Weights of a small GPT-style language model, trained from scratch on English Wikipedia: tied embeddings.
Each number is 50 + 15 x the weight over the matrix's rms, rounded and kept within 0 to 99. Layers, rows and columns count from 0.

# layer 11 MLP up, 640x160, rms 0.0668, rows 32-75, columns 80-159
71 36 40 61 24 68 61 35 51 49 43 47 52 42 56 49 36 45 72 36 55 58 49 51 58 50 49 48 52 43 58 43 55 38 50 46 21 42 46 49 62 46 67 30 60 31 82 41 32 42 45 32 79 46 77 64 32 62 63 63 39 63 58 70 46 33 57 60 71 29 57 47 55 25 42 54 47 69 40 58
61 58 54 72 55 45 19 64 58 64 57 73 54 84 53 56 17 28 30 52 45 62 80 48 21 50 73 79 46 48 49 74 57 81 51 69 86 41 36 58 53 70 46 49 29 35 50 66 56 52 55 63 46 46 45 48 41 43 57 59 66 47 28 75 37 23 41 28 35 74 52 33 44 71 21 79 52 33 64 48
23 34 08 56 59 62 19 48 50 36 43 56 50 57 44 67 57 36 43 41 71 45 39 39 42 65 44 65 24 26 00 55 40 35 70 46 31 45 62 52 42 50 54 69 55 75 53 64 35 29 38 50 65 44 30 50 53 37 55 66 53 62 94 68 38 54 65 37 62 36 44 57 48 34 31 47 39 61 76 55
75 55 57 50 55 36 59 56 35 64 65 27 45 37 53 46 47 60 68 08 66 51 76 42 29 31 19 43 63 64 62 57 48 34 64 79 57 40 54 42 71 48 31 62 30 75 56 31 48 43 30 80 65 24 25 61 62 46 70 61 35 38 48 48 41 54 38 46 55 56 64 51 47 20 62 41 82 41 25 50
38 48 30 63 72 71 57 35 70 53 60 74 42 80 18 95 55 43 41 58 37 37 49 51 45 47 36 27 34 45 59 50 25 36 61 60 75 52 66 43 56 66 52 50 55 55 61 43 68 68 49 77 50 25 47 40 38 70 58 55 60 65 61 46 36 44 60 51 58 37 59 70 52 56 67 37 64 51 52 36
25 43 40 50 66 47 41 48 33 23 61 69 54 57 53 55 41 48 44 45 53 42 28 58 57 77 34 47 43 53 75 61 23 69 55 37 31 79 59 55 31 58 41 65 35 62 71 41 71 49 68 29 67 58 28 54 25 44 46 44 67 50 56 64 49 50 21 40 68 52 62 53 44 38 32 08 57 74 40 48
54 43 31 69 58 88 62 53 60 77 70 52 46 54 47 47 57 47 55 54 55 38 41 62 68 74 54 65 28 54 51 49 75 58 33 60 53 24 75 45 73 56 48 45 58 69 50 47 48 59 44 39 53 57 67 48 37 48 31 70 49 46 70 33 50 29 49 62 42 34 56 63 62 61 48 58 79 48 31 67
44 61 41 30 46 57 79 51 36 51 61 48 45 67 42 52 49 53 79 40 43 32 38 45 70 74 64 67 63 52 59 54 34 58 33 16 58 52 68 57 72 76 53 42 54 74 63 63 46 66 81 29 47 51 40 44 42 42 36 48 42 38 58 50 41 50 48 61 06 56 56 50 33 35 46 07 47 72 27 60
55 27 68 54 60 52 60 24 63 32 69 61 19 08 44 19 47 33 14 45 48 26 48 76 47 46 57 47 38 44 44 23 42 54 46 49 50 50 28 77 47 45 41 40 84 62 52 68 37 44 53 44 64 59 59 75 59 83 54 64 79 26 72 43 38 48 64 59 40 59 36 43 63 54 20 55 47 74 35 40
72 53 52 54 59 82 38 62 67 31 27 59 75 30 50 81 42 47 51 79 72 90 41 56 49 50 48 63 45 33 36 38 46 30 35 33 58 34 72 26 47 52 45 67 65 26 30 77 41 32 34 74 70 69 95 18 60 35 26 42 71 66 47 56 16 48 38 42 46 63 38 55 47 60 27 62 52 51 42 65
42 55 54 59 60 49 62 58 58 54 38 29 67 59 50 52 30 56 35 46 46 61 66 38 38 15 61 39 39 45 55 74 60 40 42 45 45 64 37 51 59 55 23 52 66 40 67 63 42 61 44 58 38 40 45 52 52 62 55 25 38 52 64 47 24 34 34 69 43 49 49 60 59 47 43 31 46 44 07 46
62 62 45 53 42 40 46 48 34 52 19 48 44 38 42 34 45 25 53 82 37 43 78 89 37 26 88 44 42 47 63 38 51 53 11 49 20 34 39 34 70 24 45 54 73 73 58 80 70 65 46 33 75 29 50 48 33 37 85 45 71 47 41 32 64 18 57 21 45 47 48 53 49 64 45 60 42 35 60 48
56 48 48 55 38 50 40 58 59 28 66 71 39 77 67 45 48 63 56 36 48 53 47 63 39 70 26 51 47 54 63 51 44 41 42 33 45 44 24 21 53 66 38 23 58 72 77 30 59 41 55 63 18 39 68 55 52 75 34 59 65 56 57 41 50 50 44 67 44 75 49 28 40 57 53 32 49 42 42 50
45 36 58 51 26 31 42 38 58 28 48 76 41 35 39 62 70 53 40 28 43 76 65 60 50 34 57 34 72 68 23 38 49 47 64 30 36 72 42 74 52 83 78 25 57 52 63 59 48 80 72 30 47 27 34 43 42 50 28 62 53 47 58 46 32 58 31 45 64 53 48 24 49 50 61 37 18 55 40 19
60 33 35 40 55 65 35 55 32 37 72 43 37 65 41 53 91 71 55 50 35 26 69 37 46 55 37 30 42 37 51 47 27 31 42 59 50 33 62 53 71 57 42 53 24 32 65 41 38 68 66 42 29 22 59 57 39 69 68 32 65 50 77 20 49 36 14 63 66 36 66 61 27 67 54 31 54 57 42 43
16 46 51 49 48 48 47 33 54 50 42 54 53 52 53 63 52 64 59 83 54 40 36 64 60 22 68 54 45 50 32 36 85 59 40 63 57 70 99 44 43 43 47 56 49 50 62 68 32 61 30 58 52 54 43 60 38 29 40 62 41 36 68 64 61 32 58 48 58 28 45 61 44 36 48 53 32 52 53 49
35 44 40 54 65 25 47 50 59 51 55 24 62 31 48 54 47 42 44 64 55 45 40 46 52 47 97 66 40 45 32 44 67 51 83 33 61 72 56 38 74 63 38 33 74 48 61 48 48 46 64 47 58 73 45 24 48 50 62 55 26 60 66 50 43 29 68 45 26 41 69 07 51 55 60 79 33 63 45 45
30 29 75 52 90 21 65 26 33 59 31 22 64 60 65 62 67 63 78 70 08 56 55 55 40 49 14 28 32 54 44 23 44 61 26 30 66 52 62 63 29 67 75 52 72 46 63 49 28 45 40 74 52 56 40 49 48 30 36 47 42 78 69 36 19 20 61 70 51 58 53 30 44 48 48 39 34 67 63 43
45 32 79 68 61 50 30 54 78 24 73 54 33 47 29 21 47 38 58 60 62 54 57 73 51 05 66 60 35 60 56 55 39 76 28 40 25 50 26 55 75 25 41 58 26 43 83 74 55 30 46 35 61 52 47 46 47 69 38 47 32 67 58 65 59 47 42 53 46 42 60 49 66 61 54 29 52 54 52 19
48 43 17 47 39 74 40 37 68 54 40 63 49 51 63 40 34 59 39 72 66 56 54 47 66 67 32 65 63 68 68 66 45 36 34 63 70 42 40 69 61 81 23 33 48 35 74 51 10 36 40 52 37 22 31 58 51 56 75 42 45 20 43 57 55 56 41 55 59 77 62 56 44 39 49 09 42 10 50 57
53 43 63 53 50 38 36 53 20 54 42 52 42 68 35 68 40 26 41 60 45 57 61 67 29 30 58 57 51 45 45 33 79 44 28 25 58 66 52 88 65 31 43 60 51 59 30 52 38 64 34 48 58 67 55 52 53 56 48 63 72 57 67 59 56 20 55 57 38 58 62 47 44 43 48 21 68 42 46 71
52 57 46 36 75 33 55 56 24 64 62 53 26 97 70 57 23 38 29 31 43 56 27 34 73 43 53 77 66 67 47 52 43 39 42 41 70 42 64 61 62 36 24 54 59 44 81 35 52 73 70 50 52 45 46 54 27 47 59 40 48 66 50 27 36 36 60 58 34 68 44 54 41 35 44 33 31 41 24 63
52 23 51 37 31 42 60 36 66 59 43 22 50 39 60 54 73 35 45 76 68 42 35 62 32 46 64 58 47 44 53 47 39 49 42 35 67 28 44 63 62 59 76 44 64 75 63 35 46 53 64 47 51 55 74 40 49 41 54 46 17 47 43 46 43 54 31 49 36 46 56 56 57 52 41 33 40 53 51 42
47 50 56 78 42 31 32 48 42 74 61 52 45 15 43 08 25 36 51 54 51 56 67 55 31 39 75 71 64 51 51 54 35 50 44 18 27 51 44 60 55 72 51 25 67 45 60 53 55 31 50 47 54 16 27 32 43 58 32 42 61 57 54 50 45 35 50 38 67 49 42 42 27 69 22 52 38 70 47 33
28 60 29 62 36 39 80 31 62 51 56 66 34 31 57 49 52 50 47 40 37 62 48 75 50 48 44 46 49 74 38 60 64 42 65 72 35 49 46 61 73 33 27 38 43 17 40 73 65 38 29 55 52 27 42 53 52 42 50 27 48 70 37 75 37 58 74 20 46 62 46 72 60 37 65 49 41 79 31 69
21 79 65 53 45 61 49 70 30 72 17 32 71 79 56 39 29 35 31 56 36 45 32 30 13 43 47 77 37 56 71 50 76 49 84 55 26 34 42 59 57 46 71 61 62 63 65 67 44 37 16 45 33 58 43 30 45 60 31 46 61 38 60 42 31 61 53 31 49 53 62 40 67 48 32 54 67 36 62 57
70 51 61 68 50 38 42 33 37 32 59 53 39 35 26 49 40 41 38 42 65 53 86 49 60 56 64 69 46 49 56 46 34 29 47 76 56 79 41 74 65 39 42 63 35 51 49 46 57 30 30 69 27 41 50 64 59 50 46 53 43 48 60 20 42 62 46 67 52 72 71 63 42 42 41 57 54 44 36 77
66 63 62 68 53 26 36 63 64 33 38 25 39 38 51 61 63 49 37 64 31 65 51 64 46 76 49 52 55 44 64 45 23 43 84 57 39 50 41 49 51 58 60 92 41 37 27 36 53 49 53 30 40 20 48 63 54 56 51 16 63 70 48 52 28 72 35 35 36 70 45 34 62 16 05 29 49 80 63 89
70 67 72 76 51 53 53 39 56 64 44 48 53 53 29 37 37 17 37 46 61 44 54 63 32 40 30 87 43 86 36 60 64 49 46 09 22 58 35 66 33 54 34 76 42 78 47 54 47 78 42 55 46 53 59 51 33 57 42 59 74 55 35 33 63 45 55 39 53 62 49 61 38 71 41 43 52 29 52 61
63 41 57 51 59 70 37 53 18 45 43 16 54 68 65 67 61 61 62 71 36 51 40 53 31 24 67 66 42 65 64 73 50 34 33 93 76 27 42 81 71 27 60 64 40 68 47 57 28 38 52 59 43 60 62 46 25 27 62 57 48 16 50 47 33 60 43 53 64 52 48 23 40 59 19 24 59 51 70 59
53 63 23 47 68 67 57 73 59 44 29 53 56 41 26 43 74 51 38 69 40 33 38 55 40 51 47 50 72 51 62 47 51 49 52 44 37 69 28 52 57 35 45 46 92 41 51 55 20 39 47 55 69 82 19 68 28 50 50 50 33 44 30 43 46 84 36 35 36 59 48 51 64 36 46 67 49 73 63 29
39 63 41 48 29 10 60 53 42 50 58 63 60 56 43 36 60 44 66 33 42 43 57 46 39 37 56 44 30 54 62 46 36 45 90 45 46 57 67 41 41 49 43 60 45 55 52 70 51 62 53 65 64 43 34 71 67 62 66 43 42 53 42 72 18 23 50 63 61 50 22 61 38 61 46 76 64 54 49 44
34 43 41 84 68 61 59 58 60 60 63 58 36 66 42 47 48 43 46 58 23 48 46 65 46 34 35 34 38 50 70 72 43 30 42 36 64 59 58 56 51 43 44 47 36 40 71 51 47 28 46 39 43 41 36 48 63 56 33 62 38 58 86 07 31 49 49 30 23 53 70 46 86 66 26 25 54 40 58 69
47 44 53 82 43 63 28 46 39 76 43 32 58 40 51 65 36 50 57 48 36 32 44 64 55 46 66 74 34 58 63 45 42 43 60 37 68 42 60 21 54 59 54 52 62 52 41 58 52 45 38 56 26 29 57 54 22 48 69 40 56 45 62 56 63 60 47 56 55 40 53 41 44 36 40 68 56 68 50 52
71 60 57 59 58 59 47 60 48 38 45 58 32 51 65 51 44 58 40 39 40 65 84 66 41 80 39 44 51 53 41 41 52 28 77 43 48 40 68 58 59 33 58 17 24 57 18 59 48 61 68 68 58 49 60 62 48 49 36 42 59 50 65 31 18 29 32 33 59 36 67 64 39 44 45 62 55 59 85 54
42 55 39 78 36 43 48 53 32 46 72 66 41 62 22 48 54 55 35 34 85 35 69 41 38 43 36 44 61 81 51 71 67 53 65 62 51 41 39 44 50 67 46 35 29 28 66 60 53 40 34 35 32 80 42 31 34 55 00 53 76 61 80 51 38 29 62 49 63 46 45 42 46 68 78 51 62 38 56 72
62 36 74 62 51 68 44 44 40 25 64 51 75 50 58 50 51 41 56 37 51 51 74 81 65 40 37 46 45 56 45 45 62 43 45 20 56 36 62 41 56 39 55 36 60 42 68 81 48 29 52 30 48 40 40 46 54 51 62 41 40 39 71 52 28 40 69 32 53 40 44 44 47 24 52 80 36 51 64 51
55 53 54 53 50 95 63 43 48 38 60 47 43 44 50 75 67 49 69 63 67 52 16 52 40 67 24 59 39 35 66 59 37 18 55 23 38 56 61 61 71 47 50 79 49 30 63 48 23 59 68 32 68 42 30 64 48 41 54 67 44 40 29 45 27 46 35 38 34 84 23 73 05 85 75 62 23 47 25 19
36 54 56 68 45 40 27 52 51 71 57 56 58 33 63 26 36 41 43 65 62 58 56 38 76 39 67 51 63 39 51 37 49 58 35 45 60 50 42 33 63 39 40 31 76 58 26 41 69 16 56 45 63 32 31 72 50 29 42 48 24 57 56 59 34 63 74 48 58 53 46 53 60 35 26 50 60 72 80 74
62 54 72 36 36 52 18 51 37 25 47 48 67 40 25 68 44 48 36 28 45 43 23 42 34 53 44 38 45 60 51 51 35 68 44 55 62 34 46 68 32 44 32 50 36 62 56 58 65 70 65 52 70 37 43 29 64 61 37 63 61 29 61 68 53 63 54 71 42 44 27 34 68 61 56 49 78 55 62 68
72 26 36 47 56 62 47 32 52 44 79 61 41 60 53 67 19 39 42 15 63 58 22 78 53 14 51 52 53 63 69 62 75 19 20 70 63 63 50 73 48 58 73 56 05 59 60 29 42 31 37 45 65 54 70 50 56 79 65 49 62 25 72 42 39 42 48 23 82 53 40 26 69 66 52 39 78 46 64 48
60 84 33 46 79 73 32 53 40 42 48 40 15 48 41 42 31 49 27 38 62 44 29 43 62 54 67 61 56 38 35 43 30 05 44 42 30 39 53 54 63 54 32 35 23 28 63 61 50 38 28 05 23 67 52 12 51 35 58 76 57 57 82 31 66 64 40 81 62 40 71 40 00 68 59 37 69 70 69 66
35 51 78 50 32 53 32 42 28 44 22 74 60 63 59 62 62 54 53 56 73 37 65 42 38 72 37 60 65 33 59 42 47 43 62 68 01 51 24 60 77 62 45 68 72 51 53 44 41 35 39 56 53 42 56 44 56 43 49 59 61 03 18 60 49 74 28 46 65 41 48 58 49 39 74 68 68 74 45 40
46 69 59 51 67 37 28 37 56 33 42 55 27 41 50 54 63 79 66 26 59 33 43 64 69 17 60 57 62 40 58 35 58 17 42 45 51 79 41 61 58 35 58 48 24 55 33 63 45 17 34 52 60 40 33 36 55 57 60 42 63 44 48 67 45 52 58 55 48 37 45 35 56 52 44 45 44 48 46 63
# layer 11 MLP down (transposed), 640x160, rms 0.0664, rows 32-75, columns 80-159
45 58 57 49 53 59 59 37 65 45 47 48 51 63 44 55 71 58 31 56 33 34 30 30 67 71 36 41 52 58 26 51 53 32 35 52 56 32 66 48 36 79 61 52 50 58 58 63 68 25 26 62 63 39 56 57 57 47 58 63 43 61 58 53 78 62 50 58 37 71 48 44 77 50 42 57 57 61 58 84
44 10 41 51 60 35 46 74 80 45 25 32 47 45 59 37 26 38 57 26 42 25 56 54 55 44 73 64 17 49 56 44 60 59 51 41 23 53 82 56 36 37 30 36 33 50 60 65 48 23 66 24 48 20 62 59 72 80 60 56 56 76 47 40 42 75 75 55 53 58 40 58 60 74 40 54 28 28 40 57
40 69 43 54 67 46 57 46 54 36 59 51 44 59 71 59 51 90 47 32 55 53 52 49 55 19 67 56 42 43 44 50 34 53 34 53 66 57 37 32 55 38 57 58 64 60 36 27 68 65 51 27 27 88 68 73 50 48 35 63 30 21 52 40 27 52 44 58 27 64 21 53 66 72 73 70 53 57 56 54
45 73 28 45 48 44 10 65 61 62 45 33 59 52 48 44 23 56 48 11 33 46 65 54 58 62 48 37 43 62 61 50 68 62 28 40 52 37 66 25 21 43 68 52 48 62 38 49 43 56 39 51 35 33 63 30 47 51 42 68 53 36 43 29 42 69 46 41 45 37 59 44 59 35 39 33 68 56 61 62
37 59 38 57 63 40 66 32 51 33 55 46 56 63 65 37 45 36 36 44 62 56 50 66 50 43 54 48 49 73 73 30 58 34 37 57 48 49 61 63 34 36 21 59 29 28 59 49 52 49 37 64 71 32 29 40 31 59 84 45 40 46 45 44 44 71 78 47 44 40 56 61 60 80 66 62 76 79 68 58
43 71 32 59 47 52 15 70 50 57 48 48 49 48 30 82 47 44 45 46 59 45 62 54 81 32 61 44 55 44 62 48 45 60 64 30 32 29 45 41 19 53 37 55 49 32 39 59 52 72 71 57 47 62 52 46 28 34 53 70 44 27 52 38 41 61 54 13 51 41 48 48 43 39 43 51 37 43 36 65
50 23 55 71 57 34 59 33 43 33 41 59 57 71 44 63 67 40 57 73 42 87 45 85 56 43 53 56 59 57 46 51 60 47 63 43 49 48 81 47 61 55 26 41 65 64 47 36 62 59 47 53 44 32 43 56 72 47 70 57 38 66 56 47 65 50 22 54 51 58 55 85 35 60 62 18 36 23 52 48
62 74 56 57 69 31 47 77 57 80 57 53 38 32 77 61 38 35 59 37 27 33 58 62 62 44 54 58 63 57 35 41 48 38 57 47 32 58 69 28 24 75 39 34 67 24 52 62 56 36 48 49 49 41 35 46 66 49 63 51 46 31 78 69 59 67 55 66 45 63 59 36 37 55 58 34 44 54 87 57
46 53 70 50 51 47 29 50 75 41 40 39 19 53 38 80 47 59 28 75 57 36 43 34 31 74 66 32 35 56 53 32 47 28 46 30 41 44 27 60 31 53 45 53 32 55 34 48 29 30 67 52 63 42 59 44 68 20 58 59 52 51 42 31 63 69 46 37 37 59 46 53 61 45 34 47 73 53 58 40
66 29 89 51 55 62 41 63 65 74 50 48 59 50 67 61 77 33 39 53 48 30 56 11 58 61 26 51 49 17 38 40 63 36 49 08 18 25 21 33 38 49 55 43 73 71 62 25 61 43 64 46 44 59 52 55 39 69 46 59 56 87 51 56 40 45 45 51 50 67 44 60 44 50 69 68 75 75 86 43
45 54 58 54 54 51 53 67 45 39 48 65 45 45 64 39 66 41 66 45 61 50 49 47 59 76 36 28 47 32 25 54 41 58 45 33 47 32 47 80 60 43 31 37 53 55 39 56 44 54 51 53 28 41 53 31 57 31 43 62 60 56 40 40 56 33 60 52 41 36 40 43 44 69 48 73 53 64 50 71
62 52 65 32 40 29 58 32 69 52 49 59 66 35 57 49 65 35 52 38 44 66 92 33 48 70 40 31 30 38 54 50 68 37 65 48 66 14 28 27 66 69 66 49 45 36 25 27 55 61 57 63 21 80 64 63 42 54 49 56 52 42 27 29 65 43 39 61 65 40 23 85 77 78 56 45 51 43 40 63
46 60 53 75 68 74 53 43 30 21 31 46 40 54 35 45 44 42 41 38 42 48 88 34 57 41 57 46 50 42 27 52 42 59 35 39 51 54 44 56 85 49 20 68 53 45 37 45 51 44 57 60 65 42 37 59 58 65 51 44 35 51 22 57 55 19 42 46 26 58 36 74 47 38 57 52 51 33 40 81
61 37 51 66 57 73 26 36 64 41 77 25 55 32 36 82 18 31 52 66 60 61 39 80 69 35 44 72 31 46 60 61 11 43 41 61 54 49 56 48 29 68 36 86 75 54 41 55 48 65 47 42 65 36 41 69 72 28 71 52 30 76 52 40 58 72 22 50 60 56 44 66 54 37 37 49 34 52 47 68
16 66 72 62 44 46 46 48 63 57 36 71 76 49 42 58 43 48 52 81 67 41 54 17 59 73 69 42 91 37 47 60 48 56 49 49 43 41 47 73 64 64 44 62 45 71 27 37 60 55 38 48 45 75 87 48 42 45 48 71 49 58 62 46 50 76 48 62 42 43 58 33 63 57 43 55 79 88 54 43
33 77 73 69 61 69 79 65 81 57 57 73 57 43 37 42 57 55 60 40 51 35 38 62 23 59 58 72 39 29 72 69 35 63 78 56 17 62 52 24 62 56 33 38 26 43 59 47 54 65 40 80 64 70 64 28 54 55 60 23 46 63 49 55 76 63 51 50 54 81 86 54 70 90 63 36 50 36 53 38
70 53 33 69 20 35 79 62 64 59 47 39 48 49 36 23 40 54 58 55 40 40 40 54 45 40 41 53 47 49 37 48 34 75 52 48 61 52 38 54 86 51 65 38 35 57 79 24 45 18 68 41 72 75 43 37 66 63 59 15 32 45 38 34 49 67 24 54 26 46 51 70 41 45 43 30 51 64 58 57
62 25 45 65 37 22 27 33 65 28 29 69 52 48 60 46 55 31 77 47 55 27 63 32 16 51 61 48 55 66 69 51 30 30 54 44 39 51 26 73 38 65 66 59 60 78 47 41 40 51 83 60 63 59 96 34 44 52 41 38 35 41 35 32 54 37 52 52 62 57 59 06 31 59 40 29 61 61 26 44
53 43 41 41 10 27 31 33 44 53 29 13 23 42 62 54 25 43 47 53 59 39 62 36 51 48 69 44 70 65 62 54 52 61 28 26 58 63 70 69 58 72 72 66 50 59 68 28 40 20 56 64 71 45 52 53 58 46 47 30 57 58 52 53 69 57 61 68 33 42 53 33 66 31 19 32 62 52 40 64
71 76 71 25 55 47 34 37 19 64 41 45 37 61 68 55 32 39 71 36 58 60 65 65 16 41 60 57 51 75 33 34 73 54 43 45 41 75 31 52 70 38 76 53 44 34 25 49 38 69 52 22 62 65 35 34 02 66 28 54 46 59 51 48 45 62 43 27 41 59 56 65 54 67 57 52 39 48 36 63
57 61 42 61 56 50 45 18 52 39 70 31 42 48 61 53 40 85 25 59 53 52 39 70 60 54 71 38 71 43 47 67 46 36 50 56 64 77 35 42 39 53 44 28 89 59 50 49 24 44 56 18 07 56 47 49 68 57 50 46 50 28 57 54 41 69 31 30 45 57 55 59 34 55 63 44 41 48 56 56
56 38 62 50 59 35 64 56 38 71 60 47 50 68 42 69 66 30 30 47 42 23 62 76 46 59 51 69 39 59 32 47 33 39 52 46 41 25 34 59 74 75 65 68 47 37 29 41 39 70 75 46 57 68 30 56 32 60 96 63 44 73 43 42 55 56 53 48 41 69 62 39 49 36 58 57 60 54 35 28
30 72 40 44 63 62 36 57 54 61 50 59 69 41 44 59 29 66 32 63 29 60 62 32 60 46 40 44 42 37 39 41 57 46 42 48 61 51 58 53 12 36 46 68 38 73 43 53 72 45 46 37 61 56 57 38 54 46 68 45 48 71 53 49 69 46 56 48 47 81 36 47 37 41 77 43 75 49 63 58
75 37 48 50 59 58 48 77 51 58 47 33 29 22 50 39 36 59 44 44 52 57 47 58 53 54 55 52 58 20 20 14 30 49 65 50 65 59 33 32 59 41 45 53 53 36 13 45 41 50 64 46 38 31 45 38 34 63 48 59 38 52 63 57 58 66 49 30 52 73 63 48 30 65 55 58 47 54 62 67
74 45 47 50 54 50 50 69 61 29 37 48 62 53 58 62 39 63 50 41 82 43 64 36 33 61 41 42 51 56 76 47 42 42 67 54 37 47 50 57 69 81 45 57 63 27 70 61 74 28 27 55 11 49 43 65 68 48 41 43 43 42 62 73 57 62 46 53 30 38 52 23 52 41 40 46 65 53 63 45
38 43 39 50 40 75 36 34 42 43 73 59 64 24 54 46 30 50 47 60 72 61 36 57 51 78 45 33 69 51 56 36 48 71 29 67 41 53 49 26 31 50 67 60 54 72 69 26 64 28 47 39 28 70 50 44 51 13 25 67 43 51 29 72 37 27 48 35 50 38 37 22 65 50 50 75 38 52 60 61
49 59 22 23 42 71 17 55 37 47 36 19 49 46 45 42 42 73 60 29 59 30 49 70 45 62 38 38 50 54 67 65 44 40 47 36 32 32 25 64 58 49 40 50 64 56 49 70 39 79 68 38 45 43 65 82 24 62 63 45 55 50 68 63 53 46 47 77 41 48 54 60 68 70 46 47 53 36 48 48
69 62 84 62 70 29 80 72 59 69 33 39 46 61 65 47 55 30 60 46 43 34 50 42 63 74 31 71 37 54 55 63 52 25 48 44 46 58 43 54 50 33 48 68 53 40 80 38 77 42 41 53 47 43 47 45 48 31 28 49 26 53 66 32 32 60 72 46 26 46 87 67 47 68 32 56 77 23 86 40
34 49 59 56 65 23 57 57 43 67 64 44 64 37 38 42 37 64 39 74 52 66 48 64 47 73 50 41 73 12 43 57 72 53 27 57 63 55 61 63 87 51 73 51 24 38 37 54 33 47 41 12 36 50 53 56 57 31 57 66 46 71 62 64 35 25 34 50 27 35 60 38 59 81 45 50 65 53 59 34
49 54 28 43 73 56 31 52 61 45 72 60 68 40 39 35 79 69 50 40 52 41 27 46 23 55 72 03 23 66 42 36 29 36 63 57 54 60 51 56 33 51 56 78 38 52 45 47 98 62 53 42 44 63 43 69 48 58 71 48 27 34 76 51 63 37 36 64 32 28 28 42 36 60 50 43 65 45 52 40
41 63 53 52 73 59 49 39 54 70 52 39 26 44 31 59 66 57 63 47 42 43 51 23 28 54 49 29 59 50 41 16 51 22 52 22 38 32 24 77 44 39 43 55 53 14 46 34 49 47 43 47 33 55 20 44 33 51 30 64 33 75 53 23 51 52 41 75 24 25 33 54 43 47 37 36 65 85 65 47
40 65 41 58 48 50 23 50 47 54 40 65 48 71 72 56 63 69 38 58 36 54 52 57 50 78 37 40 70 68 56 51 54 50 44 71 16 31 33 62 65 97 59 46 70 44 64 34 42 67 35 48 40 49 47 47 50 65 71 55 37 52 44 35 63 25 58 37 52 57 53 67 51 33 63 25 50 35 71 40
42 02 57 44 29 79 59 45 61 21 56 18 67 42 45 63 51 44 57 61 55 51 28 69 24 46 42 47 31 49 67 45 26 78 48 30 49 42 68 59 30 36 66 29 39 45 49 45 44 49 83 47 29 62 21 67 49 61 42 48 59 78 51 73 48 64 40 43 49 33 55 09 45 19 59 44 25 50 45 38
60 63 44 57 55 24 43 46 72 69 30 63 47 45 46 77 43 38 54 00 74 38 74 65 49 57 47 37 34 37 64 60 39 26 48 57 51 52 75 36 54 53 41 41 38 61 29 38 76 66 74 28 58 39 27 39 58 51 38 68 38 37 44 76 55 56 61 68 34 45 64 51 32 37 53 50 09 47 65 49
14 49 46 52 77 36 52 24 55 44 40 26 62 55 54 62 35 41 35 73 30 53 52 37 51 48 44 50 45 84 69 50 55 26 39 67 47 31 45 40 38 56 38 65 81 45 41 76 56 48 44 65 96 28 52 36 70 52 37 48 37 43 34 39 35 66 34 38 53 64 61 48 72 71 28 25 49 53 50 45
77 62 56 26 56 70 27 51 54 24 45 70 50 45 52 37 53 49 51 85 76 58 69 19 62 36 40 34 33 56 40 62 46 62 81 42 60 51 51 20 54 53 52 65 53 55 58 45 54 51 25 41 56 47 62 46 70 43 89 55 38 49 47 57 57 52 44 69 67 57 44 35 26 54 38 37 63 42 60 39
36 49 32 35 40 26 35 50 37 43 78 40 68 50 38 58 45 59 38 30 49 69 54 61 35 57 50 47 54 47 55 32 16 68 45 43 69 45 37 40 61 61 16 69 41 69 46 39 53 63 64 53 64 38 73 50 48 18 49 59 52 55 17 40 51 57 43 55 30 67 60 55 55 88 36 51 72 63 48 85
46 75 70 32 82 67 40 34 41 54 45 49 40 62 65 29 65 68 56 55 22 39 47 58 59 60 51 46 67 51 58 37 51 36 49 45 69 49 27 50 35 67 69 45 40 36 63 44 60 39 73 50 32 55 44 48 60 58 53 45 50 48 52 29 50 59 66 85 61 60 72 47 58 50 52 49 44 40 52 58
41 63 62 45 60 73 45 22 38 31 24 75 54 58 42 51 62 54 72 45 48 53 46 79 53 54 57 66 65 21 46 54 68 53 53 31 52 49 20 39 67 70 63 38 50 57 47 47 75 74 53 48 26 54 34 47 67 55 42 67 64 22 42 49 40 46 58 60 70 54 32 36 45 48 53 64 49 38 43 62
18 37 63 53 27 55 32 52 22 41 37 72 80 59 41 41 74 58 68 65 34 58 24 22 64 48 67 86 54 60 24 34 62 85 64 20 54 38 51 47 48 59 44 48 44 41 27 56 57 64 34 52 46 46 51 36 10 53 48 76 55 57 38 43 08 40 44 81 28 51 44 17 66 53 52 47 88 38 39 58
62 30 25 36 42 68 54 57 72 32 70 20 55 59 38 55 55 70 55 60 33 34 36 69 68 36 35 37 99 20 43 67 58 50 37 56 53 48 33 58 63 56 43 67 44 28 59 61 39 53 37 46 33 59 56 47 40 18 60 74 27 43 29 49 57 40 52 50 58 58 60 42 55 24 47 30 66 58 62 38
09 55 56 35 54 50 53 53 35 45 45 52 35 57 34 31 37 73 70 42 63 57 32 48 41 51 00 25 69 48 57 56 62 49 77 87 50 56 43 27 34 61 06 14 19 54 39 62 48 70 32 47 29 43 63 67 35 50 38 47 72 79 41 42 56 63 47 63 64 46 96 46 32 48 22 32 62 41 53 34
49 54 35 62 70 30 81 40 60 50 53 50 48 55 26 32 24 39 50 64 48 50 35 49 54 60 90 44 65 57 72 48 72 18 44 55 66 58 00 44 42 25 25 64 42 68 47 55 40 75 39 41 50 66 39 50 64 46 61 51 53 57 60 33 41 49 30 35 68 40 45 65 45 37 55 37 48 34 27 45
42 73 39 60 54 62 66 80 53 47 45 51 26 41 61 44 61 51 45 37 31 51 47 29 44 43 44 52 52 38 44 33 48 61 50 54 35 18 47 42 36 58 36 66 56 50 44 38 36 63 65 49 22 58 65 60 47 36 52 78 32 56 47 40 34 45 41 58 43 65 64 53 42 36 70 63 43 36 47 60